Weights of a small GPT-style language model, trained from scratch on English Wikipedia.
Size: width 256, 2 heads of 128 (1 for keys and values), 11.7M parameters.
Training: a variant of SOAP for these matrices, 569M tokens, 2170 steps.
Each number is 200 + 40 x the weight over the matrix's rms, rounded and kept within 0 to 999. Layers, rows and columns count from 0.

# layer 2 MLP down (transposed), 704x256, rms 0.169, rows 479-515, columns 128-191
238,131,218,256,208,192,170,152,184,240,183,217,192,141,255,227,190,165,215,240,188,132,161,194,196,267,202,244,153,141,161,251,194,256,149,192,192,225,179,160,167,264,213,150,182,151,153,163,254,151,237,177,276,218,240,184,245,183,161,250,239,151,245,170
238,190,243,204,243,135,240,187,195,276,151,191,126,265,168,179,210,241,244,199,154,272,184,171,242,181,202,214,212,203,184,202,227,220,143,187,156,146,222,216,153,151,177,166,205,303,190,285,235,252,184,163,228,189,242,186,199,135,246,130,190,210,151,177
191,213,302,194,258,154,216,223,209,206,139,257,135,174,199,200,189,215,238,147,225,262,233,185,177,228,261,240,192,244,229,155,210,158,198,150,211,184,214,160,170,130,213,170,140,161,123,206,202,148,197,219,128,149,187,198,204,258,169,144,242,267,138,246
163,151,238,159,211,161,161,198,210,193,155,156,175,191,196,206,161,201,70,171,304,197,185,191,282,192,171,189,225,158,239,224,207,249,207,148,232,127,196,211,184,169,240,224,160,156,229,173,232,174,206,285,128,201,251,199,121,175,188,221,216,217,204,165
135,224,287,228,162,109,208,189,226,220,205,166,278,207,249,227,229,242,214,183,217,257,200,172,184,179,177,185,134,205,224,297,222,183,203,233,170,197,180,283,180,233,255,216,128,205,189,153,173,128,210,198,194,250,230,228,165,208,189,118,201,214,148,154
160,236,248,199,177,207,116,240,190,133,160,181,196,175,215,262,285,137,153,188,234,138,172,207,175,157,258,116,192,153,193,174,131,210,234,172,224,133,180,208,185,212,219,176,216,198,198,244,239,148,240,143,190,260,243,151,207,194,208,163,151,229,257,160
173,189,134,202,180,213,150,251,189,140,217,173,158,146,189,181,218,110,159,151,115,220,163,231,242,195,238,203,211,144,217,162,196,229,264,218,151,236,230,153,269,191,186,145,208,198,231,241,209,225,239,144,207,261,226,242,174,136,178,148,188,250,240,183
151,138,234,256,151,181,207,154,220,254,162,180,156,142,193,179,147,180,234,107,174,241,232,222,230,229,181,200,195,175,261,152,245,266,238,124,234,261,172,176,231,185,216,221,193,242,217,203,214,243,214,195,202,244,166,182,286,169,215,97,227,211,229,204
212,155,276,168,189,175,171,245,194,185,178,151,169,232,202,249,209,215,185,159,136,212,187,265,244,170,182,215,199,195,182,266,146,194,232,166,216,275,204,198,217,226,160,172,175,142,231,257,185,213,203,220,215,219,66,129,139,185,217,203,224,210,179,253
236,190,117,197,205,207,127,221,205,193,176,174,222,171,187,218,185,203,212,335,199,140,217,198,204,227,188,193,199,187,188,217,280,179,224,227,224,214,189,221,225,242,263,209,141,231,146,209,191,220,184,219,235,209,239,197,180,152,210,173,244,288,276,203
216,230,205,236,220,182,178,205,215,251,206,266,161,239,124,238,155,232,201,185,180,259,247,232,203,256,228,171,181,184,120,182,229,192,238,220,282,198,193,141,139,185,247,204,193,193,265,158,148,215,204,192,172,218,186,186,183,174,219,203,216,192,216,223
227,194,117,266,247,248,127,270,205,227,156,197,189,184,170,197,239,266,226,191,173,191,223,167,147,225,258,179,258,255,151,215,232,132,196,232,214,219,177,284,190,182,229,191,185,192,201,205,185,219,265,190,201,151,98,251,241,202,199,205,233,262,255,134
193,214,141,252,152,212,190,222,297,222,203,218,227,209,263,168,230,168,140,160,253,189,237,197,242,220,206,175,155,189,211,170,230,178,158,234,211,247,142,201,224,174,188,203,214,176,176,261,132,207,272,209,230,220,219,187,198,213,127,226,245,274,231,177
230,195,123,230,215,165,208,211,170,195,260,204,210,194,133,181,194,129,199,235,206,159,175,245,221,182,257,195,228,115,247,160,205,183,248,236,187,238,199,283,214,163,211,222,169,182,325,247,193,169,164,199,165,222,205,216,206,159,251,126,208,276,157,191
200,178,109,174,218,221,216,193,227,159,164,237,197,224,204,212,199,172,181,181,135,163,180,206,186,243,170,162,158,172,178,213,131,142,230,127,191,205,136,178,238,224,98,232,240,283,239,171,250,240,215,182,87,255,229,180,141,172,217,151,237,249,235,189
207,210,165,190,226,179,156,120,228,208,209,167,208,136,218,244,192,220,220,264,217,254,149,185,141,251,131,263,170,179,145,205,149,272,171,230,116,220,217,142,220,266,261,196,180,209,145,226,198,172,191,213,212,308,220,147,200,156,296,167,224,169,202,146
168,166,201,82,217,241,237,210,175,110,211,177,170,186,305,264,218,163,204,147,189,241,197,252,163,203,205,207,248,304,154,261,174,242,234,203,263,164,171,250,196,194,143,272,187,219,159,249,199,154,223,196,176,228,268,230,307,301,132,181,137,170,206,167
183,217,246,255,200,202,251,163,158,180,221,177,254,256,139,289,204,221,204,170,207,242,229,185,207,204,248,238,193,141,177,244,197,107,171,273,174,217,214,120,232,219,212,244,156,254,174,197,234,264,251,198,181,244,156,154,199,254,265,180,237,216,228,270
204,192,223,181,187,192,132,175,228,207,188,213,217,221,149,227,306,186,199,178,211,222,235,224,233,258,172,290,189,215,195,236,219,232,242,168,152,219,142,181,192,199,196,96,240,260,239,203,170,253,262,196,210,239,177,242,243,170,211,249,104,228,238,196
238,196,173,190,264,223,232,226,232,215,187,173,226,210,156,235,169,199,108,148,177,237,286,146,162,207,241,225,195,235,210,186,164,171,209,233,213,198,209,256,240,197,201,232,132,131,174,203,207,208,230,178,218,160,282,168,224,260,189,134,188,176,211,201
182,241,219,241,213,162,180,147,230,141,241,187,99,254,175,185,291,196,139,147,207,194,179,278,159,186,176,192,236,176,210,163,156,215,257,209,159,244,192,198,171,192,182,198,245,184,242,200,195,224,182,190,166,170,138,230,242,218,239,240,183,202,254,199
247,220,258,198,313,121,179,194,203,176,173,213,133,275,221,270,204,184,188,219,229,261,196,235,212,210,185,218,235,168,224,191,213,270,144,209,168,218,174,271,225,232,120,203,207,157,238,258,216,211,275,224,186,246,154,231,252,163,96,147,137,188,194,196
171,203,178,183,131,154,240,191,135,225,158,170,180,186,209,155,171,213,212,258,204,240,145,202,205,207,243,185,115,231,285,191,225,197,136,166,221,193,220,196,225,208,198,291,210,192,163,189,281,193,176,232,199,226,211,215,226,185,159,200,209,176,156,197
151,213,237,155,246,179,181,187,176,232,245,207,213,176,197,159,236,225,219,201,195,226,210,228,182,267,142,186,247,211,249,242,183,165,141,222,202,175,202,230,193,223,172,174,155,228,309,184,185,264,213,240,208,281,202,205,168,192,208,233,167,231,180,222
208,151,210,202,181,209,222,182,214,205,225,199,232,246,291,166,197,171,225,211,195,180,288,232,181,199,122,148,217,170,210,260,141,186,249,177,261,221,242,159,193,215,243,182,242,235,129,165,215,169,172,212,184,251,210,102,278,213,168,262,187,221,199,233
206,210,216,174,205,198,164,110,153,217,217,186,272,142,204,202,173,229,234,303,148,163,204,160,173,203,204,263,183,213,151,167,231,202,161,183,219,226,244,225,262,173,219,231,260,142,270,267,176,201,186,187,189,211,217,261,142,225,160,273,142,199,146,217
171,178,180,279,203,183,185,206,186,230,241,221,208,183,194,165,216,126,171,254,243,233,170,203,176,279,190,230,204,236,195,222,220,178,133,152,205,163,150,140,127,138,224,196,188,182,181,223,242,160,202,169,219,167,162,186,241,228,101,211,159,191,132,205
164,170,235,144,194,153,217,132,235,145,249,205,249,188,161,214,191,155,113,148,242,291,217,271,156,141,240,244,196,206,235,195,207,157,169,189,156,162,209,239,198,226,114,155,180,174,248,209,263,219,185,228,196,189,181,192,218,185,152,82,213,220,266,232
163,178,142,275,240,96,236,152,184,259,189,198,218,219,169,141,182,208,202,172,202,217,213,223,189,224,292,123,153,135,125,161,196,158,165,256,124,233,267,161,215,181,178,213,200,169,223,203,240,202,268,247,133,172,216,294,275,137,213,226,183,120,221,209
248,249,256,184,243,266,136,201,215,238,217,218,226,233,146,208,181,207,185,158,220,243,251,233,241,242,109,261,269,182,174,262,209,184,101,239,185,173,198,242,244,205,191,178,216,174,209,219,190,271,172,129,170,220,136,141,193,177,121,153,149,210,262,252
173,189,170,200,225,188,222,178,147,217,217,250,165,250,145,198,231,128,258,138,188,204,138,201,154,197,276,206,162,184,178,194,258,226,176,175,131,285,228,218,280,168,204,256,175,215,174,145,205,215,189,226,268,219,163,162,148,179,234,183,186,207,230,230
211,209,136,212,247,137,123,147,187,219,225,215,187,293,268,151,236,221,241,201,234,239,228,174,213,155,170,203,202,230,162,224,156,262,223,141,215,140,117,222,201,192,179,176,114,197,233,146,265,190,237,213,223,226,278,244,188,211,204,138,175,237,264,204
252,178,160,297,160,265,171,218,183,242,236,186,266,171,203,189,292,143,218,124,166,167,190,133,168,185,259,244,189,219,151,212,135,208,252,184,195,227,126,150,186,217,202,223,129,271,238,191,185,237,226,181,245,188,225,186,234,141,198,183,200,165,237,180
265,158,197,268,197,204,233,258,162,202,199,189,159,209,135,212,158,110,246,231,199,182,203,144,245,183,182,256,186,193,187,196,237,247,174,262,117,198,208,106,205,135,205,222,282,235,188,268,221,270,231,254,156,172,194,206,211,163,168,206,221,156,98,218
226,180,217,244,183,114,131,266,201,168,162,196,112,250,162,133,93,154,264,161,186,154,232,197,212,163,164,180,254,226,219,143,301,199,225,198,172,215,246,276,174,248,133,221,197,188,177,201,231,235,302,201,190,176,188,241,222,135,151,191,195,157,230,261
160,210,185,215,145,132,185,264,164,191,148,198,165,195,159,198,169,187,277,267,206,202,153,291,127,270,173,195,189,222,220,192,177,249,193,164,212,191,231,180,261,179,294,235,224,215,154,220,284,164,203,228,237,174,258,225,218,207,178,200,151,203,218,193
223,279,184,183,199,188,180,207,253,147,202,182,188,218,284,200,247,237,203,189,232,211,183,234,193,122,226,259,195,168,135,245,173,211,144,136,143,203,191,152,211,223,226,225,255,224,268,290,171,203,208,106,251,184,158,138,164,239,247,256,208,213,222,159
# layer 2 MLP gate, 704x256, rms 0.182, rows 480-515, columns 128-191
200,185,218,220,258,179,255,221,155,235,233,200,237,171,271,194,221,236,196,171,257,175,239,232,246,200,209,178,153,221,188,221,202,180,181,215,184,165,126,225,260,223,137,227,203,226,214,264,148,154,150,180,241,219,169,168,283,178,236,177,204,133,244,258
161,156,211,292,187,142,237,255,159,178,232,183,167,183,222,151,145,216,205,214,130,242,197,213,164,208,213,136,188,200,224,259,187,191,161,222,199,261,130,207,211,156,107,215,167,182,217,280,210,189,162,175,165,194,219,230,230,120,185,197,231,148,155,244
273,179,185,182,185,94,244,183,199,256,190,185,219,156,235,157,206,161,223,144,173,237,267,200,212,130,238,207,200,172,214,203,144,183,225,207,210,145,186,249,242,188,203,258,242,223,259,190,217,234,258,65,205,265,222,182,237,148,192,216,183,139,197,215
255,298,267,163,219,238,247,213,253,225,185,177,196,149,129,258,206,205,215,272,214,151,209,207,186,225,248,207,117,248,187,232,274,170,172,208,233,190,190,228,204,162,180,231,250,140,164,196,261,180,166,249,202,187,176,226,211,228,194,215,297,174,247,176
167,173,253,240,163,257,206,209,175,210,164,222,255,181,256,187,121,263,153,148,188,180,219,220,211,189,283,137,232,205,240,195,214,159,154,234,191,161,276,213,116,228,182,166,178,187,264,165,206,202,238,170,243,188,175,247,165,213,175,152,270,132,149,140
138,214,197,124,243,199,144,207,204,163,189,225,210,200,171,260,206,202,259,204,207,199,172,185,105,154,260,175,252,263,185,254,215,174,154,286,124,118,179,254,155,181,207,157,116,172,166,229,190,172,247,91,201,196,177,222,199,102,210,163,203,229,175,197
261,193,237,261,206,169,222,169,210,180,192,196,182,227,219,191,183,157,214,195,262,167,235,266,190,204,161,197,163,177,135,147,190,258,228,196,205,222,311,231,175,237,192,211,208,234,214,180,200,159,146,150,175,225,199,215,226,199,187,143,253,152,166,183
195,230,242,243,228,210,185,203,211,274,247,215,230,165,213,110,228,189,191,209,180,177,198,202,145,242,221,235,188,211,209,210,218,217,129,220,221,186,95,166,201,201,213,320,209,249,188,222,190,164,210,154,206,209,238,201,177,188,212,144,160,162,224,190
177,236,218,179,206,174,312,220,234,210,211,247,251,196,223,180,204,188,233,237,260,130,213,207,108,173,225,154,239,218,216,216,200,163,219,181,165,175,271,197,172,144,197,252,216,222,112,223,185,237,211,156,218,247,218,260,245,183,195,139,215,187,207,216
281,192,171,290,202,237,184,239,265,226,170,202,223,227,226,168,244,213,189,127,214,155,224,281,198,238,218,240,206,221,177,164,163,184,186,194,217,237,259,177,167,157,195,139,198,259,201,107,115,204,222,214,154,215,205,187,252,200,216,295,240,232,151,128
174,196,257,182,148,200,252,210,175,193,210,199,134,244,237,143,181,170,179,195,222,232,306,219,195,219,228,169,190,182,148,101,208,203,226,87,185,296,191,121,195,293,158,225,209,202,200,202,229,166,155,247,191,194,274,181,177,245,154,216,197,198,136,212
237,234,191,204,180,140,189,235,200,205,152,196,283,218,208,228,265,177,199,156,169,255,160,202,217,131,233,225,172,206,201,230,202,222,244,232,181,195,181,194,157,200,173,201,158,247,177,203,205,186,260,130,196,193,181,249,191,250,112,228,209,244,168,220
188,182,224,265,194,152,202,146,259,236,192,266,151,306,270,191,215,250,165,222,232,163,255,185,209,167,171,142,95,261,210,224,245,202,229,166,195,191,199,169,162,176,178,190,196,205,151,194,186,192,215,176,229,269,187,120,186,180,126,283,208,209,161,208
286,190,212,175,227,221,285,217,200,130,157,211,187,188,153,198,228,169,200,224,187,190,177,197,176,177,257,171,180,146,277,185,205,114,196,171,203,187,140,264,207,179,195,264,134,218,158,208,167,197,208,200,163,292,172,240,163,185,198,157,223,238,252,247
170,270,208,183,211,221,113,212,147,175,193,259,165,199,211,212,223,194,186,131,264,168,194,263,337,212,199,157,160,209,233,182,169,190,237,218,235,198,199,196,196,152,268,214,110,201,205,204,219,289,203,154,214,166,248,243,157,189,206,260,257,182,216,205
273,144,246,256,183,203,222,155,203,231,267,154,139,285,176,217,170,150,223,205,204,133,182,189,208,201,185,205,242,182,210,202,258,182,135,171,281,125,169,138,215,173,189,139,269,137,176,110,283,277,110,166,195,238,161,233,172,148,160,235,199,194,197,276
192,200,194,166,128,259,145,180,294,205,235,257,120,190,146,221,148,207,218,184,192,228,187,268,158,201,234,173,193,178,227,199,165,195,199,149,199,143,258,182,248,172,228,105,250,258,87,196,214,151,219,207,238,136,250,252,144,182,187,166,258,206,238,231
191,196,255,180,241,234,176,231,206,209,208,172,178,163,207,184,269,226,130,186,126,184,173,185,166,168,174,257,219,174,226,146,209,222,206,189,195,193,186,207,184,155,263,139,337,205,182,171,129,202,189,181,210,213,266,228,221,198,182,235,189,172,176,201
246,195,121,205,196,181,222,193,212,189,134,208,155,193,183,122,156,245,193,126,199,229,174,165,207,217,179,175,191,211,151,231,235,228,153,247,221,156,220,170,205,181,259,265,177,139,136,200,271,226,252,204,154,232,171,254,149,178,239,232,226,200,152,170
199,244,189,141,227,238,170,239,255,230,140,227,265,274,176,157,239,213,186,189,218,202,219,226,222,242,187,155,264,241,236,242,227,178,165,178,212,177,225,175,184,263,188,187,182,236,46,235,137,220,173,146,233,254,176,211,228,171,212,112,180,209,218,216
180,194,193,185,163,210,217,237,230,203,199,156,220,187,184,269,216,181,176,235,158,228,202,307,306,188,247,181,191,214,231,270,243,205,249,237,157,190,201,141,192,165,199,202,183,195,186,268,194,193,142,183,136,130,201,183,214,285,177,250,217,250,235,199
204,182,139,214,206,163,214,282,212,244,249,237,212,251,186,207,226,270,180,253,196,176,248,208,244,165,221,213,166,201,204,234,201,153,208,202,196,161,184,202,225,253,203,214,190,127,190,197,205,125,228,226,208,168,156,203,206,246,169,201,226,268,126,253
189,213,182,229,197,207,227,189,197,127,159,227,216,177,150,186,161,165,143,209,225,186,170,159,136,137,189,169,210,263,119,185,219,177,175,243,153,182,168,115,190,214,147,191,214,161,210,190,244,162,281,140,225,269,228,192,115,209,237,183,212,185,242,222
213,266,251,223,183,164,216,182,193,257,202,199,89,158,186,228,228,116,201,162,257,199,185,241,217,252,154,184,183,149,209,214,168,187,170,150,132,171,142,210,184,198,128,204,210,267,213,174,139,148,197,160,174,197,205,253,229,155,192,106,124,239,214,211
161,259,156,192,193,158,208,207,196,210,190,276,206,205,222,234,219,179,177,102,193,212,154,183,154,273,214,216,173,193,163,189,175,169,192,154,259,229,245,190,291,288,205,255,333,204,232,248,206,185,145,263,146,262,212,241,204,174,218,218,193,171,227,176
210,222,145,227,191,157,127,153,231,184,184,236,136,217,209,160,206,202,220,214,195,245,282,221,162,182,170,229,200,205,202,334,167,168,253,234,232,240,161,223,221,190,192,198,235,171,190,201,254,232,164,214,215,237,227,212,220,144,202,250,234,229,74,225
210,194,208,145,185,163,151,193,226,155,246,160,217,259,144,257,170,163,227,198,250,176,142,206,148,258,246,281,225,202,226,180,311,186,168,198,204,219,210,218,188,163,161,155,156,65,262,182,245,224,229,214,61,240,168,176,168,198,209,183,229,200,190,179
257,254,171,246,167,264,200,169,298,218,251,190,189,212,243,202,209,152,198,228,138,221,264,170,225,164,122,276,187,251,224,92,179,244,153,199,145,178,208,219,268,190,233,254,198,192,220,241,145,162,211,168,140,232,177,229,157,273,255,265,247,310,239,251
229,195,237,212,170,209,120,254,202,267,184,122,157,223,112,245,171,170,209,213,158,225,214,242,147,148,251,201,178,227,238,236,149,229,179,152,217,239,179,153,98,256,138,178,110,257,165,199,231,252,194,124,217,208,104,191,207,220,168,155,149,159,215,216
196,149,191,169,175,194,264,189,212,198,218,160,189,158,255,152,222,145,191,158,179,248,179,116,208,277,235,170,219,173,260,134,110,240,215,250,202,208,128,257,209,182,179,199,161,160,240,234,175,152,248,205,206,209,187,129,200,200,210,197,244,170,124,125
207,207,146,270,158,213,211,196,250,231,216,199,222,210,183,103,196,208,169,239,223,193,163,216,142,162,188,203,177,171,128,226,132,211,189,197,163,161,240,184,186,221,211,213,194,214,233,187,187,167,267,176,204,210,251,193,164,188,195,191,188,178,176,186
233,175,151,197,179,88,231,222,198,246,133,259,157,186,205,244,190,229,179,237,216,231,208,196,203,202,323,167,180,225,145,239,95,215,200,234,244,146,205,203,214,237,187,228,163,262,215,144,165,187,141,229,249,134,215,217,193,268,219,131,169,199,129,192
213,180,130,252,151,194,191,209,264,215,210,192,166,210,150,259,206,183,244,214,183,171,215,150,168,261,201,140,238,216,195,232,185,249,138,255,268,265,250,212,286,190,107,213,274,234,205,254,176,252,153,228,268,240,204,181,103,208,210,240,90,202,191,213
222,210,296,250,249,175,177,198,202,219,200,257,212,197,173,197,236,163,238,162,194,200,157,195,179,173,171,150,210,172,233,241,198,193,150,313,187,221,225,184,329,189,166,196,206,206,109,186,231,169,216,216,243,277,209,214,231,179,185,142,136,214,185,275
176,261,130,209,186,201,227,212,237,190,242,260,224,189,212,184,193,229,212,230,264,152,139,252,193,180,229,234,170,299,209,121,158,193,267,159,263,211,181,195,169,229,204,149,229,131,200,219,135,114,174,175,199,234,184,213,227,211,121,186,227,161,127,198
247,96,228,247,209,223,208,188,194,217,180,184,172,175,166,205,261,235,194,129,188,220,246,195,179,178,112,119,183,214,272,233,267,246,231,216,285,222,206,192,211,179,140,168,189,165,226,109,254,217,196,214,315,161,196,208,246,221,126,209,188,204,176,245
# layer 2 MLP up, 704x256, rms 0.181, rows 480-515, columns 128-191
232,201,198,155,239,246,284,192,210,228,172,186,207,144,206,213,173,219,174,135,202,232,184,275,180,218,198,252,179,246,212,223,179,188,160,227,203,186,174,257,174,213,178,175,202,187,154,237,200,223,180,215,227,214,169,161,179,166,266,157,151,163,176,173
176,276,176,212,198,197,191,245,164,124,257,230,233,139,165,154,153,230,235,198,242,231,176,232,219,188,212,192,217,172,181,151,218,232,199,215,181,132,241,174,160,201,226,109,198,183,144,187,191,104,242,223,116,168,185,180,126,213,196,301,224,229,160,147
165,153,106,196,189,186,172,138,193,198,193,169,196,172,228,198,217,154,177,151,197,214,260,229,274,225,150,254,191,159,191,195,195,168,194,221,265,234,220,195,192,159,215,180,185,165,206,193,204,197,222,238,258,162,222,200,172,147,171,218,235,235,244,240
175,243,169,167,251,223,210,209,249,241,134,230,247,209,186,270,227,173,212,137,207,164,207,229,217,177,167,196,244,156,155,195,186,158,215,231,206,198,188,231,147,188,257,178,214,192,95,210,216,249,174,176,242,169,201,157,178,218,151,157,184,217,262,133
215,108,291,219,221,178,137,232,187,173,156,156,215,148,210,227,84,157,194,217,194,225,208,211,231,176,271,177,151,158,201,163,186,157,215,176,182,191,238,194,144,177,247,246,228,164,202,212,217,208,240,131,194,248,170,191,202,211,119,225,178,245,182,163
156,141,213,201,172,176,183,229,245,185,214,199,139,201,228,203,203,246,207,148,181,210,295,189,233,168,180,193,185,208,229,179,261,246,190,224,142,170,203,121,159,260,119,181,266,188,236,244,214,213,220,163,252,180,286,218,171,184,217,188,131,229,228,261
123,158,207,230,163,203,161,136,187,191,197,181,166,154,185,175,225,240,169,190,159,163,225,173,187,233,204,113,141,201,200,227,172,165,214,172,189,199,126,209,226,190,184,212,221,289,236,256,226,238,159,257,247,164,175,160,247,131,195,232,232,249,180,188
196,247,241,199,224,254,312,165,186,218,173,232,241,214,199,292,212,183,273,208,211,207,211,205,192,189,209,230,219,130,199,220,193,210,157,166,207,275,194,219,222,181,236,186,189,149,202,256,179,169,247,197,218,176,161,172,169,190,202,181,223,216,191,198
255,192,249,176,201,177,185,227,175,173,185,245,259,129,160,221,264,148,227,232,234,106,207,151,207,156,180,194,162,137,274,216,248,134,197,174,201,241,257,185,215,198,210,192,176,255,163,190,198,203,242,223,207,243,187,196,161,244,189,182,245,211,157,235
179,247,209,231,167,142,254,203,158,196,242,232,238,154,218,185,225,199,189,216,185,131,161,278,163,145,156,215,233,239,91,121,173,193,220,234,180,219,196,168,229,198,213,175,190,303,230,153,209,163,258,210,238,201,181,211,237,252,217,169,196,184,222,231
234,198,201,169,252,216,165,184,243,184,173,181,188,138,148,144,186,140,174,166,210,220,161,199,247,174,248,216,219,162,292,153,244,159,118,208,204,223,169,164,166,218,204,116,187,214,286,166,147,198,259,265,192,192,157,197,207,165,179,204,199,229,241,145
231,215,140,232,214,195,211,185,190,153,206,145,272,226,175,228,233,223,183,187,246,237,178,156,220,102,198,182,230,250,151,167,208,226,149,186,158,217,162,204,272,221,160,184,221,268,176,235,198,232,233,143,190,177,194,208,215,239,228,150,210,231,202,230
228,211,203,190,149,200,136,173,223,212,215,201,229,100,176,162,211,191,243,212,143,258,156,242,158,246,211,226,214,174,255,176,239,166,171,237,162,161,195,165,180,198,195,233,95,223,201,150,205,160,228,200,184,208,185,206,281,219,163,152,251,196,206,146
184,206,259,165,203,206,242,254,251,129,166,184,180,195,188,243,282,151,219,277,199,177,212,195,174,159,190,204,209,185,226,215,242,176,208,204,154,169,157,233,254,164,185,289,187,264,253,188,210,197,193,129,147,265,184,280,160,188,191,198,220,220,222,217
224,199,166,184,248,151,180,204,192,189,127,245,225,236,106,161,200,128,91,211,127,251,176,223,194,141,258,221,224,186,215,201,282,224,213,153,116,186,124,251,167,132,298,247,225,203,262,174,162,228,260,253,213,217,237,183,198,175,184,209,183,176,201,173
163,152,182,228,196,143,275,169,144,189,239,138,162,187,237,158,143,220,172,255,189,234,199,193,173,157,179,236,216,260,155,177,218,146,222,257,245,196,234,156,160,167,286,276,164,239,196,241,229,151,202,199,150,179,214,251,217,234,201,207,206,201,195,152
233,192,234,161,236,153,173,259,171,209,182,131,190,150,234,208,256,259,222,192,162,260,222,196,228,197,231,194,233,282,130,215,212,139,180,186,205,116,240,129,200,227,287,260,229,230,207,206,251,231,101,162,191,203,243,205,203,194,199,161,178,170,211,294
229,224,196,179,189,234,173,255,198,230,170,250,184,119,214,218,224,284,146,146,181,235,174,230,186,212,188,256,202,188,238,166,153,240,209,158,226,145,174,184,156,150,204,204,261,224,145,228,206,218,212,186,217,214,227,251,214,112,167,248,164,196,242,168
269,218,149,153,183,208,249,183,197,205,118,256,131,213,246,200,153,241,205,220,213,224,207,153,205,188,158,207,207,204,159,227,186,249,258,174,248,202,154,229,259,240,197,212,179,185,282,153,182,214,217,230,175,202,240,275,217,157,159,148,199,173,189,159
203,215,218,192,184,217,214,138,209,177,268,222,144,179,240,202,164,217,187,222,191,261,147,216,200,214,146,243,153,202,214,156,197,167,254,183,176,256,211,172,191,166,270,286,189,206,200,190,253,248,197,253,225,201,211,184,191,211,210,234,199,217,247,149
227,126,130,273,168,231,252,203,255,144,175,179,249,236,251,195,251,166,182,170,190,165,162,202,203,170,227,122,206,157,230,187,197,204,218,201,175,203,161,150,194,147,272,186,242,225,233,187,249,171,222,165,180,213,238,203,248,177,258,261,254,174,174,193
204,210,230,198,163,149,222,206,210,221,206,187,211,216,198,159,210,161,146,230,232,213,178,272,188,210,217,142,208,278,252,100,197,209,255,154,211,203,184,184,192,217,163,170,215,212,167,237,200,174,189,189,295,190,216,161,175,167,188,179,208,167,195,143
226,245,198,185,188,214,162,195,248,267,240,209,150,254,201,215,221,265,203,227,176,223,205,232,221,265,225,231,167,154,280,225,158,214,158,161,241,174,224,246,184,184,204,210,209,254,199,190,161,166,151,244,212,174,267,272,181,195,172,160,187,170,149,226
151,221,188,229,243,140,224,141,237,155,214,213,107,254,198,101,163,210,157,226,208,179,159,224,152,249,191,260,138,207,242,266,206,228,206,168,179,197,214,208,177,217,173,207,244,235,180,236,252,237,125,171,196,193,200,234,162,221,169,172,222,239,193,202
187,202,137,161,221,185,174,141,127,215,201,141,149,270,117,207,184,156,222,138,237,215,120,204,187,252,182,239,125,196,183,262,162,190,253,160,227,172,229,170,185,235,210,192,275,169,128,216,238,228,150,229,241,243,186,263,194,234,186,272,175,207,146,244
229,179,227,225,141,219,247,170,174,202,202,273,208,205,255,166,190,241,243,220,183,229,150,202,148,202,231,197,218,226,220,178,205,245,160,163,261,201,262,150,247,210,228,229,199,160,165,209,246,188,236,193,204,122,158,188,206,164,293,177,146,248,226,187
162,194,97,258,236,321,183,244,178,225,125,279,283,268,197,177,133,174,211,254,261,142,211,209,184,223,206,191,223,157,238,206,155,194,215,191,244,157,179,287,125,226,224,139,231,134,148,196,178,185,175,220,203,118,201,170,239,213,222,123,152,142,221,173
162,238,170,278,167,199,192,165,114,175,186,145,204,217,285,134,214,221,213,186,230,196,246,182,193,205,142,164,176,173,173,285,182,128,253,133,248,234,210,166,103,215,250,132,194,225,254,246,145,255,237,252,194,158,139,163,177,154,232,262,230,145,133,136
238,164,216,240,204,197,229,271,179,167,223,219,265,247,153,203,178,162,236,131,147,172,220,159,183,193,168,177,189,221,166,195,261,187,187,163,236,196,221,139,193,155,230,219,208,205,248,245,243,238,110,220,195,172,186,169,146,137,165,264,168,272,263,223
184,172,205,240,188,211,225,184,207,202,214,172,183,196,268,222,182,174,181,232,293,201,184,210,192,221,139,173,163,228,252,184,167,261,244,232,221,193,206,173,230,181,181,223,175,173,275,225,199,154,251,172,100,198,179,125,273,123,166,206,288,253,147,132
239,219,242,239,216,130,246,247,292,231,187,212,190,177,185,181,284,165,169,146,173,220,245,159,229,246,200,188,194,214,255,182,135,187,271,233,280,193,164,230,231,182,166,163,197,225,201,228,130,192,247,181,215,195,208,137,181,199,167,181,235,167,201,273
252,273,136,226,200,163,198,178,152,255,166,216,199,171,152,188,238,164,215,146,179,187,217,113,224,170,332,261,237,222,223,207,116,246,195,192,189,241,158,200,217,224,211,219,165,264,253,122,196,256,154,166,198,148,194,232,258,160,208,193,206,292,158,197
215,212,235,207,186,272,237,228,201,149,148,176,196,228,138,214,185,146,247,205,259,104,221,188,189,172,175,218,133,269,179,228,227,213,269,240,200,186,249,182,237,203,207,166,197,219,223,222,200,210,199,212,183,171,190,194,141,227,205,274,246,157,130,202
218,130,256,174,205,108,123,222,167,214,88,250,239,140,167,127,198,185,248,190,131,224,279,217,189,264,160,120,162,112,251,209,196,147,241,228,196,158,193,219,221,184,185,202,225,256,155,218,231,195,139,224,211,212,244,163,243,221,165,157,196,209,255,264
135,214,175,207,118,251,184,212,127,185,147,178,117,139,227,254,179,193,137,249,265,272,266,89,117,235,247,172,229,269,218,225,211,178,233,199,202,152,237,158,180,169,226,229,165,262,170,220,162,216,180,246,194,203,155,158,243,259,246,182,190,178,324,215
205,236,161,141,221,220,176,108,159,200,174,185,151,223,242,259,167,186,216,175,247,219,122,162,202,179,233,163,262,140,156,208,136,196,199,169,194,174,164,181,145,219,215,184,161,173,242,207,156,271,154,228,174,240,205,174,143,111,241,196,173,227,224,290